Weights of a small transformer language model: 2 heads of 64.
Each number is 128 + 24 x the weight over its row's rms, rounded and kept within 0 to 255. Layers, rows and columns count from 0. The size above them is the row's rms in percent of the matrix's.

# layer 4 MLP up, 768x128, rms 0.0954, rows 557-562, columns 0-127
size [ 90 105  98  88 112  95]
[[187 112  96 100 127 162 137 138 124 103 159 156 133 126 111 150 148 180 103  84 100 121  85 140 120 107 112 156  97 164 118 142 121 116 135 148 136 113 101  67 133 105 143 136 105 139 123 141 149 118 157  87  92 120 118 120 128 140 106 108 116 152 124 104 145 129  94 101 109 124 108 172 125 118 148  98 151 142 127 115  99 124 112 113  79 132 117 132 122 143 163 132 137 158 167  91 143 102 137 119 122 118 118  93 151 106 120 130 139  78 129 133 105 126 119 129 105  96 186 103 142 154  97  96 142 129  71  85]
 [103 168 131 144  95 115 163 137 141 149 191  90 135 151  98 145 126 136 129  86  83 123 135 116 147 149 138 125 119 102 137 115 133 157 136 105 112 133 137 116  80 140 141 130 128 111 186 140 138 155 122 131 143  89 117 126 166 110 152  95 189  84 133 123 137 116 131 161 111  85 152 124 132 129 128 110 104 155 106 168 144 151  73 137 152 132 119 152 161 114 127 114 130 106 129 108 114  97 103  84 141 134 120  80 142 107 154 177 176 113 119 126 118 142 170 157 115 148 154 133 135 124 126 121  95 122 160 126]
 [132 137 148  98 136 107 147 152  93 152 133 132 115 138 116 128 121 140 138  77  76 109 107 147 147 102 173 118 147 145 150  95 139 109 116  91 148 116 134 167 170 165 172 117 107 154 157 158 133 162 160 135 112  75 133 162 156 155 167 137 156 145  84  56 108 118 114 115 119 110 146 115  99 124 152  80 126  83 114 131 137 117  97 115 129 120 155 117  86 135 132 128 116 107 102 133 121 129 162 125 116  88 124 112 144 123 134 141 156 114 126 130 163 131 105 155 110 136 146 115 140 133 130 133 160 126  68 155]
 [ 97 114 133 125 134 100  92  92 114 126 167 123 106 107 110  85 182 116 190 111 102  88 118 144 172 140 160 160 151 108 133 135 123 109  95 152 153 101 156 147 142 117 140 135  92 128 196 132 120 145 155 104 132 165 150 157 172 126 151 102 134  94 139 115 116 122 168  88 103 119 143 108 156 126 141 119  90 120 140 154 117 128 173 113 113 155 152 138 148  96 125 135 120 160 117 137 115  98 167 106  81 101 152 126 142 126 166 128 130 145 125 124 106 106 143 135 153  97 109 113 105 120 159 125 142 129 106 124]
 [148 176 104 118 108 155 142 175 133 159 115 128 135 104 101  87 105 150 130 133 147 131 152 119 155 112 121  96 131  98 181  80 126 182 156 148 112 107 124 152 142 168 114 126 118  81 115 135 166 108 121 108 151 123 177 113 117 149 170 132 123 108 105  63 106 136 130  92  73 115 131 121 144 120 125 116 103  99 149 105 114 121 123 130 108  77 133 119 120 142 135 136  97 115 108 161 104 112 109 188 126 150 115 113 121 111 142 165  91 149 132 142 103  82 160 129 112 121 133 110 123 138 128 132 138 117 103 118]
 [129 138  79 111 138 107 117 105 132 153 129  94 117 114 120 105 159 137 124 124  95 131 136 130 126 106 175 168  95 143 157 113 104 113 144 118 117  89 148 120 102  87 173 135 102 107 150 150 101  92 142 118 126 150 174 131 136  74 123 124 156 130 144 121  83 116 121 139 130 105 125 105 131 111 160 131 122 148 131 105 140 101  94 174 171  93 140 143 117  76 123 128 157 127 141 119 107 160 147 121 144  92 124 124 137 135  82 163 161 160  84 159 109 162 141 128 129 106 152 140  96 100 157 170 126 136 152  83]]
# layer 4 MLP down (transposed), 768x128, rms 0.0625, rows 557-561, columns 0-127
size [ 87 108  93  99 111]
[[ 91 149 123 146 146  92 168 149 186 113 136 114 112 155 150 115 159  99 152 132 114 133 162 117 129 178 122 118  97 152 128 134 151 133 104 119 124 160 167 123 126 129 126  95 169 177  88 132 110 144  99 122 192 107 114 113 121 148 139 137 112 107 137 134 110  91 137 155 171 114 136 120 176 128 176 172  93 145 142 118 101 130 146 141 159 111 126 180 110 146  84 150 109 126 112 130 121 126 124 171 140 107 127 133 119 112 121 112 122 178 119 125 107 147 143 108 131 153 130 150  74 141 157 142 126 125 165 132]
 [136 156 151 117  93 150 171 106 133 111 118 140 109 128  95 101 109 151  77 108 120 124 119 116 140 104 136 115 112 129 108 130 118 173 156 112 155 117 100  68  93 146 107 152  71 123 148 122  88 130 140 153 131 155  98 138 130 101 123  88 118 123  94  91 114 106 140 133 137 124 139 128 179 132 161 122 107 157 137 177  87 153  76 100  87 159 151 135 153 149  91 134 117 129 142 139 151 138 115  84 131 137 121 127 131 109 127 119 132 137  93  91 127 112 155 175 120 166 141 104 123 139 100 123 122 158  86 115]
 [124  69  90 143  95 148 139 126 143  83  91 161 135 143 133 157 147  97 142  70 138 126 103 139 124 146 154 191 123 108  94 156 178 131 118 139 134 154 146 121 101 129 150 144 102 107 133 112 108 144 183 113 168 138 137 131 130 144 116 140 158 148  90 146 125 136 124 111 130 136 122 112 161 170 119 138 127 136 107 116 131  67 151 132 125 101 126 160 116 138 124 145 152  89 106 138 125 106 137  64 137 114 131 126 132 162 106 124 113 122 143 135 155 113 144 126  95 131 120 177  96 164 136 171 142 121 100 163]
 [129 136 124  83 155 142 141 146 135 129  95 111 142 121 142 156  87 157  75 135 138 173 119 139  89 157  69 107 139 136  99 120 134 132 138 124 133 143 115 145 131 127  93 103 158  89  88  94 116 111 121 114 131  82  92 121 125 127 125 123 131 154 184 139 121 128 134 136 156 103 105 139 118 163 143 178 130 110 107 109 126 132 107 133 156 119  82 132 102 128 178 163 135  82 130 126 121 147  76 144 187 150 168 139 132 128 184 138 133 100 136 135 170 143 152 134 105 119 150 134 130 138 108 129 128 111 126  91]
 [124 167 151 133 136 133  80 171 185 118 128 112 109 128 126 147 139 117 156 174 109 159 117 105 107 131 125 123 142 174 129 108 134 107  85 119 127 159 130 130 124 105  73 147 151 123 111 124 149 157 124 166 156 133 165  70 138 144  96 144 141 138 131 131 123  46 146 118 139 124 132 108 101 106 131 166 118 108 172  90 116  87 129 131  96 129 153 107 119 135 117 135 162 133  88 110 117 146 113 100  87 129 112 141 108 107 129 106 143 109 113  97 111  67 176 136 123 143 122 127 122 126 117 120 123 158 124 148]]